python train.py --n_head=3 --activation="tanh_gelu" --optimizer="cautious_adamw" --dataset="wikipedia_en"
Each number is 50 + 10 x the weight over its row's rms, rounded and kept within 0 to 99. Layers, rows and columns count from 0. The size before them is the row's rms in percent of the matrix's.

# layer 2 attention query, 96x96, rms 0.106, rows 0-31, columns 0-95
069:56 66 58 48 47 57 64 54 67 48 38 48 49 48 44 63 49 74 33 61 44 53 49 47 56 47 38 61 51 40 48 30 54 43 62 43 75 44 55 52 62 53 51 56 52 41 65 49 38 49 51 55 58 37 61 40 66 43 40 44 53 27 43 58 55 55 48 55 49 57 48 55 49 49 38 39 45 69 49 39 49 41 45 30 75 69 41 49 34 47 38 49 48 51 31 46
094:44 49 36 49 48 46 55 40 62 47 44 51 50 45 53 34 39 20 52 47 59 29 59 42 42 58 55 50 48 52 45 60 39 60 48 58 67 51 45 58 55 50 43 53 49 63 37 46 44 58 55 53 59 49 39 48 43 59 45 43 48 96 46 43 48 40 45 46 58 42 42 44 48 42 54 51 49 53 66 39 57 54 48 58 29 26 56 64 72 44 56 57 55 49 46 45
080:52 40 50 35 50 53 54 57 41 50 67 51 47 57 41 47 63 50 63 45 37 28 53 40 34 53 65 61 64 61 43 63 42 49 53 58 40 67 39 47 49 56 41 49 39 54 47 57 50 66 53 60 62 54 56 47 71 32 65 57 50 63 53 37 50 45 49 44 49 31 42 40 41 54 33 41 47 47 40 63 48 54 48 45 34 40 53 57 49 62 52 58 58 35 85 49
068:42 65 40 63 53 46 60 59 58 51 58 40 52 43 22 68 32 63 52 46 48 53 46 57 53 43 43 43 63 53 34 32 71 42 47 41 53 55 55 47 60 57 47 57 60 60 49 55 44 58 43 56 52 58 53 59 41 54 44 45 51 39 48 44 65 50 32 57 57 60 49 37 72 58 52 53 39 63 43 43 46 47 48 20 78 67 56 46 50 56 43 45 43 58 51 49
064:33 44 47 66 50 60 61 55 71 53 38 55 50 55 66 46 44 42 36 45 58 54 51 69 52 51 32 51 40 47 61 38 47 60 38 52 54 27 70 45 58 38 51 53 61 50 59 44 60 45 44 51 53 31 49 58 28 61 43 43 56 33 48 64 50 51 45 59 59 62 45 54 59 49 43 55 32 55 54 28 35 58 45 66 68 41 51 53 41 40 58 51 39 51 40 46
069:74 28 43 41 50 57 52 61 36 54 63 56 48 61 41 37 60 33 57 46 38 48 57 43 53 42 65 59 55 58 41 42 60 52 47 51 56 65 46 48 55 55 44 48 48 35 45 65 47 42 39 56 46 61 44 51 51 47 52 59 43 63 65 58 44 50 60 33 52 13 54 43 36 54 57 58 58 56 51 36 62 60 37 55 33 39 48 40 68 59 57 49 54 55 62 43
079:45 51 51 44 52 51 52 58 55 47 47 47 48 58 43 73 49 89 30 52 41 56 48 54 60 46 41 43 44 43 45 45 50 57 48 44 36 38 60 58 48 53 56 62 45 48 72 56 59 56 49 52 52 43 61 51 43 40 52 52 46 11 59 54 53 57 43 49 44 57 47 54 56 59 34 38 52 55 44 55 45 52 64 39 71 71 52 43 31 44 45 35 45 59 51 59
068:28 39 58 57 44 47 53 41 57 48 49 49 53 54 54 60 53 64 36 41 47 51 48 60 56 55 26 52 38 47 51 46 40 51 33 45 56 24 51 50 60 39 59 47 56 48 69 50 60 34 49 50 67 31 60 60 46 57 50 44 55 19 41 61 51 65 43 51 48 60 49 53 73 46 59 46 43 55 60 41 40 59 46 51 68 55 60 49 47 49 44 38 46 57 27 52
084:51 50 65 50 43 52 48 52 55 46 52 49 53 51 55 58 39 80 41 58 57 55 38 55 66 44 42 43 40 38 45 47 55 45 64 43 40 50 55 49 55 59 65 56 52 56 61 51 40 51 36 46 53 46 64 51 37 51 45 52 50 00 50 61 50 66 44 68 49 55 32 61 61 49 44 48 55 51 43 57 50 53 52 37 68 68 53 47 33 39 45 46 43 48 48 44
069:52 42 66 61 58 44 59 57 42 33 33 45 42 53 45 56 55 43 44 47 44 48 52 36 37 47 54 27 39 54 56 24 44 69 39 32 59 34 48 52 44 53 35 64 52 52 61 46 55 45 51 49 65 61 45 44 49 61 41 29 53 43 45 53 47 52 53 54 36 50 56 42 67 61 44 55 37 58 56 47 48 39 21 60 52 63 50 55 55 58 64 41 65 58 38 39
095:46 44 59 59 41 54 45 58 42 52 58 53 45 49 57 70 54 85 48 52 40 64 44 62 58 42 50 47 40 43 49 38 45 54 51 46 39 31 58 51 49 47 45 58 43 55 60 46 56 58 46 46 40 55 60 58 46 37 52 52 52 03 54 52 54 58 37 57 47 52 55 59 47 54 46 43 46 46 37 70 42 50 49 50 66 76 57 42 42 48 55 41 62 58 42 55
073:52 44 56 38 49 49 47 49 42 54 47 63 49 61 47 54 65 71 49 49 42 57 46 48 43 42 71 49 65 50 46 48 62 49 57 53 39 48 45 48 52 57 49 42 37 39 55 66 46 47 54 51 48 56 81 40 58 32 52 66 52 29 58 58 61 64 29 47 53 43 47 59 53 49 51 38 59 36 40 61 45 55 51 50 50 54 48 49 30 40 34 47 48 30 85 54
073:54 33 65 55 54 44 56 61 51 50 20 48 36 61 48 29 47 34 50 57 38 48 53 49 47 47 50 57 37 48 68 35 33 63 40 36 59 43 51 53 45 57 42 62 61 63 53 47 44 52 48 50 59 49 39 57 59 48 46 33 51 62 59 70 55 55 39 47 42 26 50 44 56 44 45 41 35 70 53 42 52 45 34 50 53 57 55 47 58 57 53 57 61 54 24 45
095:57 25 42 49 62 47 51 54 54 46 42 47 53 60 47 25 54 00 52 43 58 46 45 52 46 47 55 52 54 42 56 51 57 52 42 50 65 50 48 45 45 56 50 49 51 45 41 54 51 44 46 45 52 50 32 46 53 56 57 41 54 88 55 65 54 46 46 44 49 47 52 43 51 54 51 57 45 51 59 33 56 57 46 54 30 43 63 57 62 44 63 56 42 57 61 52
064:55 51 53 66 45 36 40 64 43 50 48 47 50 50 57 64 47 50 43 45 54 49 58 33 46 61 55 55 27 59 63 55 28 62 38 40 49 48 45 45 29 47 43 64 48 52 50 47 44 46 63 40 52 44 41 49 47 46 43 28 47 62 39 29 37 51 61 33 50 56 50 37 51 50 48 50 40 46 58 62 50 41 41 65 40 33 47 43 67 60 68 56 73 46 32 42
080:40 58 44 55 41 43 61 46 68 46 41 40 58 61 45 41 39 48 47 68 56 58 53 65 57 42 43 42 45 37 74 33 48 64 41 68 47 55 45 37 49 66 58 37 50 59 53 54 55 33 44 55 46 43 41 52 43 61 45 37 46 42 64 51 57 42 67 49 34 58 53 58 59 56 48 62 28 67 53 43 50 47 46 45 52 40 70 57 43 42 52 44 26 62 33 50
083:53 58 59 62 51 47 49 50 41 46 50 45 48 41 41 55 48 81 51 56 48 68 47 60 61 35 42 44 44 43 55 35 52 55 51 43 49 36 55 38 54 46 42 60 45 59 59 49 57 53 42 53 47 45 56 53 41 44 35 42 53 05 52 52 55 66 46 54 44 52 51 58 48 57 49 49 52 59 33 69 62 41 45 48 62 77 54 32 43 46 45 38 51 59 31 47
066:46 56 55 29 60 56 41 34 43 59 61 45 45 45 53 76 43 56 38 41 50 45 40 48 58 66 55 63 58 52 44 50 44 42 45 45 22 48 42 65 56 25 62 37 57 37 47 47 40 62 40 52 50 67 51 49 46 52 38 67 53 50 36 45 34 50 50 52 61 62 43 54 45 37 58 69 67 48 46 54 53 37 46 47 42 56 34 57 42 53 44 65 51 36 52 62
072:46 50 61 59 52 41 54 51 57 49 43 43 66 43 57 59 38 36 40 45 69 49 60 45 46 61 42 43 38 57 45 57 45 50 56 48 61 49 63 53 52 41 50 60 61 57 38 45 29 56 57 47 33 49 43 47 38 59 42 30 56 79 41 40 45 51 53 44 55 52 62 43 60 38 57 50 52 42 63 60 49 60 59 70 51 40 29 50 61 53 66 71 66 57 28 43
069:59 56 41 51 51 52 43 41 45 57 59 58 50 53 49 38 42 19 64 41 52 44 52 39 46 52 57 49 52 67 57 64 47 54 45 53 63 61 47 46 47 57 45 35 39 46 33 42 41 47 42 59 45 60 36 48 66 47 53 48 51 71 51 56 31 42 56 57 50 34 40 55 41 38 53 53 60 42 60 53 60 55 68 65 20 31 40 56 59 44 43 68 46 40 63 47
104:55 43 55 55 53 52 40 45 63 46 36 48 44 46 35 26 49 00 63 50 63 43 46 46 40 57 43 52 45 47 54 49 43 48 55 62 67 52 52 59 47 46 53 47 54 55 46 46 46 53 56 51 57 39 31 55 53 52 60 41 48 77 37 54 45 43 53 39 45 43 43 46 45 57 45 48 45 54 64 39 55 60 59 53 39 29 59 58 67 55 65 53 54 48 46 44
073:49 45 65 73 53 61 44 55 46 31 39 39 41 49 45 48 60 68 44 54 43 65 50 53 49 49 32 39 44 49 54 31 55 48 39 40 61 29 55 39 64 45 59 51 54 47 65 51 56 45 45 53 47 49 46 60 49 53 46 55 45 31 52 62 48 59 58 51 47 53 53 51 71 58 48 53 55 74 49 36 37 59 45 51 57 68 58 48 50 44 49 31 46 63 17 51
080:39 71 42 50 52 45 59 62 47 54 47 43 50 34 54 71 45 94 37 61 54 50 52 51 55 43 38 52 36 53 51 48 50 54 50 47 33 56 41 54 52 54 54 52 53 49 60 53 51 51 38 49 30 57 43 59 45 58 42 61 57 21 51 40 52 58 56 59 58 68 50 51 43 48 54 51 42 52 46 53 54 32 47 37 69 68 42 49 37 42 53 48 38 56 36 56
060:43 80 42 58 56 40 57 57 45 49 52 46 40 33 47 67 58 79 54 49 44 39 50 60 47 66 51 51 41 51 59 33 58 59 50 44 40 39 49 34 52 53 61 47 55 59 69 39 53 48 45 51 48 60 49 52 48 36 50 50 51 39 34 38 42 39 48 61 58 53 54 37 46 42 49 37 59 51 51 57 40 45 43 35 73 77 43 40 53 57 56 42 65 50 35 53
080:44 57 44 42 47 51 46 46 37 55 53 63 58 51 53 63 58 85 52 44 49 54 50 62 53 37 68 44 54 65 47 50 68 54 42 47 29 67 42 57 55 50 58 42 50 39 52 62 51 46 49 57 52 61 73 44 46 51 39 65 50 30 60 56 45 52 43 56 56 55 55 63 39 48 54 54 68 42 32 56 52 50 58 53 61 62 45 46 36 43 30 47 38 46 76 43
069:45 55 56 51 57 50 50 43 50 56 47 43 57 39 61 58 31 41 47 37 49 43 54 32 45 64 42 51 26 59 47 66 39 45 44 48 61 55 61 49 38 44 50 56 52 70 48 40 47 66 66 42 44 51 33 38 56 44 47 33 61 65 41 37 44 55 54 52 59 59 52 42 46 47 49 53 39 31 69 55 48 53 53 37 41 29 31 45 60 62 64 66 71 53 38 51
070:51 49 56 48 32 53 52 47 48 45 58 66 46 53 56 47 54 58 35 58 38 59 46 60 52 36 56 42 65 41 62 36 60 51 46 42 47 42 45 50 63 55 47 47 49 45 60 47 58 40 50 47 43 47 75 59 38 50 43 57 51 13 59 67 46 43 46 64 42 49 46 59 59 48 48 48 71 43 40 43 53 62 43 46 55 60 60 57 29 32 42 26 40 33 61 53
082:57 55 53 40 53 38 42 40 37 53 52 52 56 44 51 40 45 33 48 34 56 35 40 41 43 63 48 60 36 58 50 66 39 57 50 52 42 57 50 46 37 55 54 56 53 45 43 55 55 56 65 52 58 55 42 43 59 43 74 40 39 78 43 37 41 45 60 41 55 39 36 35 43 50 47 59 53 41 64 65 36 47 62 47 26 30 46 49 65 65 52 61 55 69 52 53
064:67 39 58 54 53 49 65 46 53 57 53 47 35 34 57 51 62 61 52 49 37 47 48 56 57 47 55 62 59 45 49 26 48 41 43 37 60 53 59 43 62 71 53 44 64 73 55 49 55 57 43 46 54 68 58 65 47 54 40 45 52 46 57 57 31 47 35 41 54 56 64 34 57 51 58 55 64 52 62 35 52 57 49 45 69 77 44 40 57 54 36 48 67 57 50 40
075:41 45 53 66 52 48 51 52 46 36 42 41 63 45 48 62 46 64 40 55 41 55 46 27 44 57 61 55 43 64 51 33 40 58 51 49 60 58 43 67 55 35 30 50 53 59 56 44 43 56 48 52 38 70 58 43 47 59 42 55 50 33 45 43 63 55 51 63 56 71 31 45 60 52 69 51 35 52 48 51 48 32 58 41 50 71 43 51 54 59 46 51 76 33 49 55
082:58 47 51 44 47 55 50 53 39 49 55 54 51 53 61 55 52 84 56 56 42 65 46 59 57 42 60 48 59 47 49 29 60 51 48 48 42 47 37 39 54 44 52 53 53 49 60 58 60 53 42 54 67 42 78 59 51 46 52 60 50 07 61 56 59 58 49 59 48 45 56 59 60 62 49 46 65 47 33 51 56 48 50 53 53 71 55 58 41 49 48 29 57 49 64 46
094:49 52 38 59 57 40 60 54 51 45 52 45 52 54 40 60 47 72 40 54 46 64 58 59 53 46 60 39 51 51 54 45 74 58 58 48 30 52 45 48 50 43 56 51 44 39 55 47 59 43 39 53 31 57 54 48 37 60 39 58 54 32 47 50 47 41 49 67 48 68 59 55 63 47 54 69 63 53 44 49 49 35 51 40 73 67 45 54 29 40 48 32 18 44 47 47
# layer 2 attention key, 96x96, rms 0.111, rows 0-31, columns 0-95
084:58 30 60 62 63 47 43 55 46 46 41 57 51 63 51 45 61 59 65 43 48 63 59 65 50 49 51 51 57 47 59 59 55 46 46 39 48 41 39 55 53 68 53 30 44 41 40 41 59 38 46 40 44 65 56 33 55 33 57 58 62 40 62 59 31 48 42 34 33 39 44 46 61 54 46 52 56 38 42 56 44 53 35 36 35 64 56 43 59 44 51 23 59 41 67 48
086:40 68 50 51 45 58 49 42 50 55 56 30 46 43 51 46 39 59 50 62 47 46 40 62 55 61 39 56 33 50 43 60 46 52 52 48 37 32 67 51 72 44 56 75 51 70 58 65 46 56 51 34 45 41 40 55 56 63 51 54 47 54 28 43 52 63 62 46 59 52 53 49 65 37 54 46 33 49 53 75 46 56 53 52 62 34 62 52 46 48 32 59 53 57 36 54
096:47 56 39 27 63 42 48 34 50 71 55 56 49 36 47 52 37 48 45 51 55 33 55 36 41 62 42 42 36 44 38 58 50 57 56 46 55 54 70 50 61 54 44 71 65 58 50 56 55 64 58 34 46 43 25 45 41 63 39 41 52 67 33 42 44 42 55 48 54 46 53 35 45 37 46 50 40 56 52 44 47 56 52 47 54 39 44 57 49 59 57 82 53 51 44 61
068:75 45 61 49 55 45 58 56 40 50 40 71 58 64 55 46 65 62 49 31 47 47 58 45 52 46 46 46 53 40 70 42 47 50 57 60 51 84 40 52 33 44 50 31 54 44 58 44 64 48 62 48 51 68 57 30 54 49 51 51 51 52 55 44 39 50 52 38 50 32 31 44 54 57 40 69 65 52 45 33 44 52 62 48 40 58 64 50 56 53 56 55 55 51 59 56
079:49 49 56 65 49 51 41 67 45 39 32 35 42 59 49 46 76 71 53 42 37 66 50 61 50 48 51 50 54 53 56 52 53 46 58 46 33 43 38 53 54 51 63 36 36 45 53 41 51 37 51 53 47 63 84 43 55 30 69 56 58 44 56 59 48 60 44 48 53 36 57 49 61 67 58 61 53 37 48 67 45 47 39 39 52 58 52 44 37 34 49 38 56 47 49 47
076:42 50 51 41 46 43 51 36 65 58 69 44 48 32 49 52 34 38 41 71 59 46 59 47 58 50 44 50 45 46 44 50 42 46 60 44 49 62 49 33 55 34 44 71 41 65 41 50 45 77 50 42 49 30 29 50 42 54 43 45 38 70 49 45 57 34 55 74 53 64 54 57 45 38 42 41 45 53 49 46 52 51 61 54 63 51 40 61 44 53 50 58 26 53 49 48
077:59 56 48 54 59 50 42 61 48 32 27 59 45 64 44 38 65 58 59 39 57 48 62 56 46 39 63 44 70 57 58 45 46 55 52 51 56 60 43 60 49 60 57 21 45 45 39 33 61 39 57 64 55 71 60 37 55 39 50 58 49 45 59 51 42 50 49 42 48 47 57 51 57 54 37 69 81 34 49 36 43 44 36 43 51 51 52 49 55 46 57 38 48 43 58 49
089:60 55 49 67 66 35 44 65 50 32 44 55 47 63 51 53 58 54 53 38 44 63 54 63 48 52 50 47 61 58 59 48 63 48 57 55 37 47 33 49 58 66 56 25 41 44 56 40 46 41 44 52 57 68 72 39 57 30 68 62 58 27 56 51 47 53 36 57 42 48 58 60 60 58 57 66 65 33 49 56 42 35 50 47 58 62 49 43 47 43 54 39 50 47 54 43
094:55 42 45 54 47 59 56 58 45 41 36 62 47 63 54 62 74 57 46 38 46 63 63 55 48 41 64 46 65 56 63 50 48 46 49 55 54 54 40 49 45 50 51 28 36 38 52 42 60 42 56 62 55 75 81 47 53 46 64 52 52 43 73 50 56 42 52 57 41 32 46 51 61 63 49 57 67 48 44 40 51 46 53 57 42 60 51 56 52 41 43 24 65 44 52 52
080:33 48 43 68 61 66 45 51 60 39 41 38 63 61 36 39 53 49 66 50 56 69 48 60 59 40 47 58 75 65 42 55 70 49 47 42 42 38 37 44 44 49 53 30 44 46 51 48 45 36 47 59 58 46 60 50 50 36 39 55 66 37 64 38 42 52 31 65 49 63 48 61 66 54 47 54 56 43 54 63 44 49 47 53 59 49 63 60 47 48 37 38 54 38 40 41
098:44 42 47 61 56 62 56 61 39 39 39 54 53 75 48 42 72 48 52 49 50 72 65 51 46 37 53 53 60 66 56 53 61 52 53 52 53 58 25 49 24 56 53 23 45 38 56 39 48 51 48 57 50 62 74 44 53 48 64 46 52 40 73 60 54 50 44 56 47 56 49 49 56 55 49 61 67 38 58 38 49 37 52 49 46 60 47 54 51 45 41 36 43 37 51 46
105:55 66 41 17 46 28 54 43 46 56 54 58 48 21 43 63 41 59 44 45 47 33 48 43 42 63 49 45 48 51 50 63 42 54 54 52 43 66 63 59 55 46 43 68 57 58 56 42 56 48 64 44 53 45 41 48 40 62 47 31 48 77 39 50 51 43 64 41 50 39 51 38 40 50 44 52 48 62 54 43 51 51 54 45 54 39 38 52 45 63 56 71 55 49 54 65
093:39 55 46 58 49 52 40 65 50 36 54 47 43 69 41 52 42 58 59 50 64 68 49 51 57 40 50 52 71 50 49 55 53 40 58 45 48 38 37 32 47 62 61 36 57 55 47 39 52 50 54 44 56 55 59 40 47 34 47 59 59 47 64 42 37 54 34 52 38 64 49 59 50 59 47 43 71 45 50 95 50 52 47 35 39 67 52 49 52 43 49 35 54 45 43 44
103:59 56 46 30 32 50 50 46 57 62 65 44 50 34 44 58 30 61 42 58 55 37 47 46 51 57 45 50 48 53 44 50 26 33 51 59 54 57 71 45 62 38 53 66 57 64 51 49 57 64 56 50 62 34 31 56 38 50 37 48 49 61 38 43 45 57 69 56 60 65 53 59 38 49 47 29 45 62 43 55 57 47 59 41 47 35 35 51 42 61 51 61 51 63 45 59
082:29 45 49 63 58 61 40 33 68 48 60 38 55 67 52 45 43 47 63 62 51 53 37 51 47 35 50 54 47 57 49 42 81 61 45 41 44 29 49 39 46 54 52 41 48 43 48 53 53 51 47 57 50 43 58 47 53 46 44 55 58 37 58 49 46 52 31 58 63 54 60 54 67 37 39 43 45 49 54 90 49 55 45 60 45 55 52 46 56 42 51 56 40 42 42 31
083:70 36 66 51 35 50 66 50 63 49 50 54 48 52 54 63 65 57 35 34 47 66 43 37 57 67 44 42 75 50 52 38 57 37 63 56 55 65 46 61 59 32 49 40 45 45 52 42 62 53 43 66 50 62 66 52 46 52 51 45 51 38 58 39 63 49 52 64 30 46 52 47 55 65 55 49 54 53 49 37 55 50 57 42 54 68 41 47 50 38 68 58 56 34 50 42
103:50 50 49 70 53 64 54 55 50 35 42 54 53 73 51 40 61 54 53 51 49 66 63 58 50 35 58 61 66 48 64 47 60 45 52 46 47 44 34 50 26 50 59 24 36 27 57 41 50 42 50 58 47 62 66 46 54 50 47 60 43 46 71 61 57 49 46 57 46 56 54 55 64 53 43 47 66 42 53 33 46 46 48 58 47 62 50 55 50 45 37 22 43 40 51 40
073:48 41 48 47 53 49 54 38 28 62 49 75 66 44 64 59 63 42 44 40 35 40 67 40 52 51 40 25 27 45 62 46 61 55 42 36 38 54 53 48 45 69 48 68 55 28 58 60 52 53 43 48 38 53 40 59 56 46 51 56 50 46 57 61 39 47 47 50 61 58 57 38 37 54 53 65 58 54 46 33 52 51 54 53 30 45 61 49 58 52 53 54 44 56 63 49
096:39 44 53 64 61 65 38 52 49 50 53 47 46 71 54 44 54 54 57 63 48 61 36 57 45 44 55 66 40 60 52 43 47 47 48 49 45 27 41 44 52 58 49 42 40 43 52 59 52 46 39 45 51 61 64 61 65 36 51 61 59 37 60 53 52 51 39 53 62 34 49 59 76 53 50 49 37 50 51 92 50 54 47 48 39 53 68 42 59 45 40 33 59 44 42 43
073:48 51 37 46 51 43 51 30 49 59 65 46 51 36 54 49 32 41 33 60 52 39 48 42 52 65 41 61 39 42 38 50 45 66 52 49 46 30 63 58 42 40 51 68 56 64 55 60 46 71 53 44 35 26 30 49 67 66 49 44 32 55 42 55 58 44 65 47 53 57 56 48 51 45 57 30 32 52 58 52 56 51 51 56 44 50 55 37 51 65 56 63 54 53 46 59
091:32 57 45 50 50 58 38 62 49 43 61 39 48 66 54 43 36 57 56 57 56 57 50 69 59 42 46 63 40 49 46 55 32 45 54 36 44 28 52 42 62 64 67 53 53 59 62 59 54 46 50 50 48 58 58 55 44 46 39 66 62 52 37 36 39 57 60 56 61 48 48 61 54 42 60 44 40 54 36 83 50 42 37 49 62 55 53 38 47 46 44 36 58 72 33 53
093:49 48 48 66 54 55 54 62 55 36 47 44 60 63 49 42 64 52 51 45 58 58 57 61 53 49 53 50 72 63 58 44 62 49 50 48 44 53 26 50 40 42 63 29 37 37 51 40 49 60 47 57 57 61 68 44 51 48 62 63 52 28 63 57 51 54 39 56 48 67 45 68 63 58 59 60 58 41 51 39 45 44 52 62 59 70 53 56 58 39 40 23 40 44 52 36
083:66 39 59 60 45 56 57 58 45 42 36 55 42 71 62 49 66 45 42 40 43 58 55 50 57 36 52 42 58 44 55 39 61 44 47 55 44 57 42 54 29 56 44 39 42 26 47 37 55 39 44 63 45 55 77 54 60 47 54 47 52 37 65 58 67 49 40 51 44 45 48 49 52 49 59 67 51 49 49 27 50 59 57 70 42 55 65 53 49 42 56 35 43 31 61 36
072:60 40 61 58 51 57 47 48 43 50 47 62 45 61 61 52 68 55 67 46 49 70 62 51 42 38 54 43 60 48 59 62 56 35 41 53 48 62 41 53 32 53 50 36 51 39 47 57 48 59 48 44 44 64 64 44 61 40 38 52 58 38 60 60 45 57 27 47 48 48 52 47 78 63 51 67 60 19 55 50 43 53 35 62 46 53 59 54 46 44 55 31 56 37 49 42
099:63 59 51 29 42 38 61 43 42 55 43 53 38 24 55 68 56 51 31 47 48 34 53 36 39 66 48 40 56 48 53 39 53 52 55 56 52 69 65 61 51 39 48 72 54 51 53 46 56 57 54 49 44 50 39 49 63 56 52 24 47 67 40 55 59 47 62 42 44 41 50 42 41 55 45 52 38 52 48 22 52 52 59 51 53 40 42 58 44 56 61 65 58 43 63 58
098:38 43 49 71 63 60 34 65 64 48 49 48 48 73 42 41 56 45 65 57 38 51 41 60 45 36 61 56 42 42 55 45 54 57 51 38 62 23 38 37 55 74 49 41 54 41 53 61 54 38 37 47 45 55 50 49 61 51 43 63 60 33 63 53 41 51 35 40 60 40 50 47 55 44 51 54 54 51 49 82 50 46 38 46 36 55 64 52 53 49 49 40 57 49 54 46
088:61 61 50 33 50 43 64 51 45 52 31 50 58 35 44 53 46 61 30 33 58 49 70 54 51 53 60 40 66 70 62 53 48 45 50 77 44 60 52 63 47 43 49 36 44 62 47 51 55 46 60 49 55 49 61 38 41 49 71 30 35 59 45 53 53 51 59 56 34 53 49 47 41 53 58 59 48 53 50 14 50 52 48 46 56 45 45 57 42 59 50 60 50 44 56 61
095:29 49 37 59 49 60 36 53 49 52 67 40 52 52 43 38 38 34 68 74 39 38 42 61 45 48 46 54 34 55 41 51 50 65 52 38 48 43 63 29 69 47 43 63 53 58 49 57 43 62 51 48 47 43 35 70 48 55 24 65 62 46 39 41 46 58 47 53 68 54 45 55 50 38 44 34 49 47 58 72 46 45 49 56 57 44 52 49 51 48 49 51 43 60 39 48
067:54 44 48 45 49 49 35 48 45 51 31 67 30 56 52 59 66 49 50 48 41 61 72 54 47 40 58 52 56 42 60 53 32 32 55 56 61 65 49 56 33 61 40 45 57 46 44 46 57 49 49 43 49 70 58 33 48 27 60 48 56 49 60 56 37 55 35 31 57 52 60 53 63 57 48 67 64 39 45 33 54 55 69 53 52 48 51 49 39 47 71 40 49 43 53 57
077:55 47 54 62 54 55 67 44 58 45 44 62 46 56 52 60 50 54 50 32 48 35 38 33 54 49 48 54 55 48 54 54 75 40 37 53 56 63 51 65 19 47 63 36 51 36 56 54 54 38 49 45 46 44 54 49 40 53 45 41 49 45 64 55 54 53 45 31 36 37 50 43 34 59 32 71 55 52 58 29 50 54 55 45 30 42 50 53 56 57 62 46 72 42 47 44
095:59 56 38 33 43 40 59 47 60 52 42 66 64 41 45 56 58 52 24 36 61 52 67 36 47 54 48 40 69 46 51 46 54 46 42 65 56 67 44 63 48 46 48 46 46 44 52 41 50 54 54 47 43 48 65 48 42 63 66 29 51 54 51 54 52 42 58 64 34 54 45 45 33 49 62 63 57 52 53 14 43 52 60 52 59 57 44 51 41 55 66 58 48 39 62 48
090:75 37 57 50 36 51 62 52 62 53 43 54 49 41 59 64 62 44 34 46 46 42 47 34 48 58 62 42 59 47 60 37 60 45 55 53 63 67 61 71 36 32 36 51 52 37 48 40 53 35 51 56 55 60 54 55 53 48 52 28 37 45 57 62 65 41 51 52 52 49 38 53 33 58 45 50 50 52 47 23 59 45 55 64 47 42 52 65 41 51 56 57 41 37 64 45
# layer 2 attention value, 96x96, rms 0.108, rows 0-4, columns 0-95
107:52 55 71 58 35 55 41 36 63 59 44 25 51 55 65 51 38 62 42 60 44 63 31 46 61 54 44 55 49 41 43 53 44 48 54 65 47 44 41 58 55 46 75 52 53 66 61 66 75 45 48 34 45 45 42 58 48 67 40 57 44 33 47 32 51 61 55 42 64 59 53 70 66 37 45 49 48 33 42 51 59 52 53 53 45 50 55 52 40 39 52 47 44 46 48 48
097:61 37 41 63 56 59 41 43 55 48 47 34 45 61 53 47 61 70 32 37 51 62 38 64 76 44 55 47 45 29 37 79 54 59 53 54 68 50 42 56 54 45 56 47 45 56 51 61 68 58 37 68 48 49 50 56 50 44 49 66 48 34 46 32 49 49 61 37 43 54 47 61 48 40 49 47 45 61 44 48 57 62 49 40 44 64 53 56 41 31 62 55 52 51 45 51
136:64 49 52 48 49 62 42 59 39 59 50 53 48 60 43 52 51 71 50 49 56 55 46 59 76 41 54 40 35 26 68 62 46 44 55 51 48 47 37 42 61 54 59 46 64 60 44 69 55 43 39 52 38 54 42 61 46 55 50 58 47 32 52 47 41 55 52 44 59 52 50 70 39 42 51 46 38 56 25 48 59 49 47 44 48 54 69 32 32 29 38 34 59 57 50 55
086:45 41 54 68 47 46 30 56 52 49 22 23 47 77 57 57 59 55 42 45 37 55 56 59 53 60 52 68 56 51 45 59 57 57 55 63 53 35 43 54 53 52 49 54 46 75 46 51 74 58 50 48 52 46 51 51 51 41 55 69 45 32 54 40 52 37 51 34 55 48 50 52 71 41 52 46 58 53 51 53 48 35 44 28 52 49 49 43 44 58 62 40 55 41 52 42
109:67 61 64 49 40 50 40 40 56 51 43 27 51 50 54 48 47 63 37 47 48 74 37 43 76 51 44 47 38 39 54 57 46 50 48 67 43 57 56 63 56 36 69 63 40 52 61 46 50 55 51 43 52 44 42 77 35 55 48 51 61 35 32 47 47 61 51 50 72 57 54 72 40 43 48 48 49 34 45 47 52 63 53 50 54 50 46 44 37 35 61 52 48 52 51 60
# layer 2 attention output (transposed), 96x96, rms 0.104, rows 0-3, columns 0-95
103:47 54 41 47 59 52 46 53 46 53 54 62 44 48 58 59 51 89 49 52 52 52 58 47 56 46 58 38 52 44 55 43 55 53 51 42 57 39 54 49 59 50 43 52 49 35 49 48 33 54 48 54 62 39 57 50 57 62 46 58 54 00 50 59 47 52 46 49 40 60 50 63 50 55 45 47 51 56 46 60 52 48 44 49 52 59 52 50 32 50 47 46 45 59 44 57
103:46 56 63 51 46 53 48 50 58 60 49 51 51 51 45 49 55 79 49 44 44 51 58 52 45 38 51 54 47 57 47 32 57 35 57 37 63 38 46 46 53 53 45 47 48 52 53 45 49 42 45 33 52 56 69 52 50 45 47 37 62 00 58 50 49 58 51 52 48 56 56 54 48 60 41 61 57 51 55 25 40 40 50 50 65 50 57 51 44 58 27 43 60 46 54 50
115:49 50 52 57 44 49 45 47 48 47 50 46 46 56 54 49 57 80 42 50 35 59 41 48 49 49 46 58 63 44 41 43 57 45 52 51 48 53 42 49 50 58 45 46 49 37 53 46 59 44 47 46 57 66 70 49 47 49 42 55 50 00 47 54 55 57 54 50 48 49 51 51 52 59 65 46 51 49 51 11 52 54 58 45 62 61 45 51 42 53 53 38 46 44 70 53
095:53 54 59 51 65 51 42 44 49 57 57 60 49 44 63 27 52 70 46 47 50 55 47 54 41 45 60 44 50 44 43 36 65 43 66 34 66 32 41 38 59 60 38 43 46 28 42 55 43 46 45 44 68 68 74 39 58 71 47 39 43 21 36 67 50 60 56 43 38 51 61 59 49 54 47 53 56 45 49 38 52 57 47 61 46 59 51 56 53 44 44 49 49 41 53 54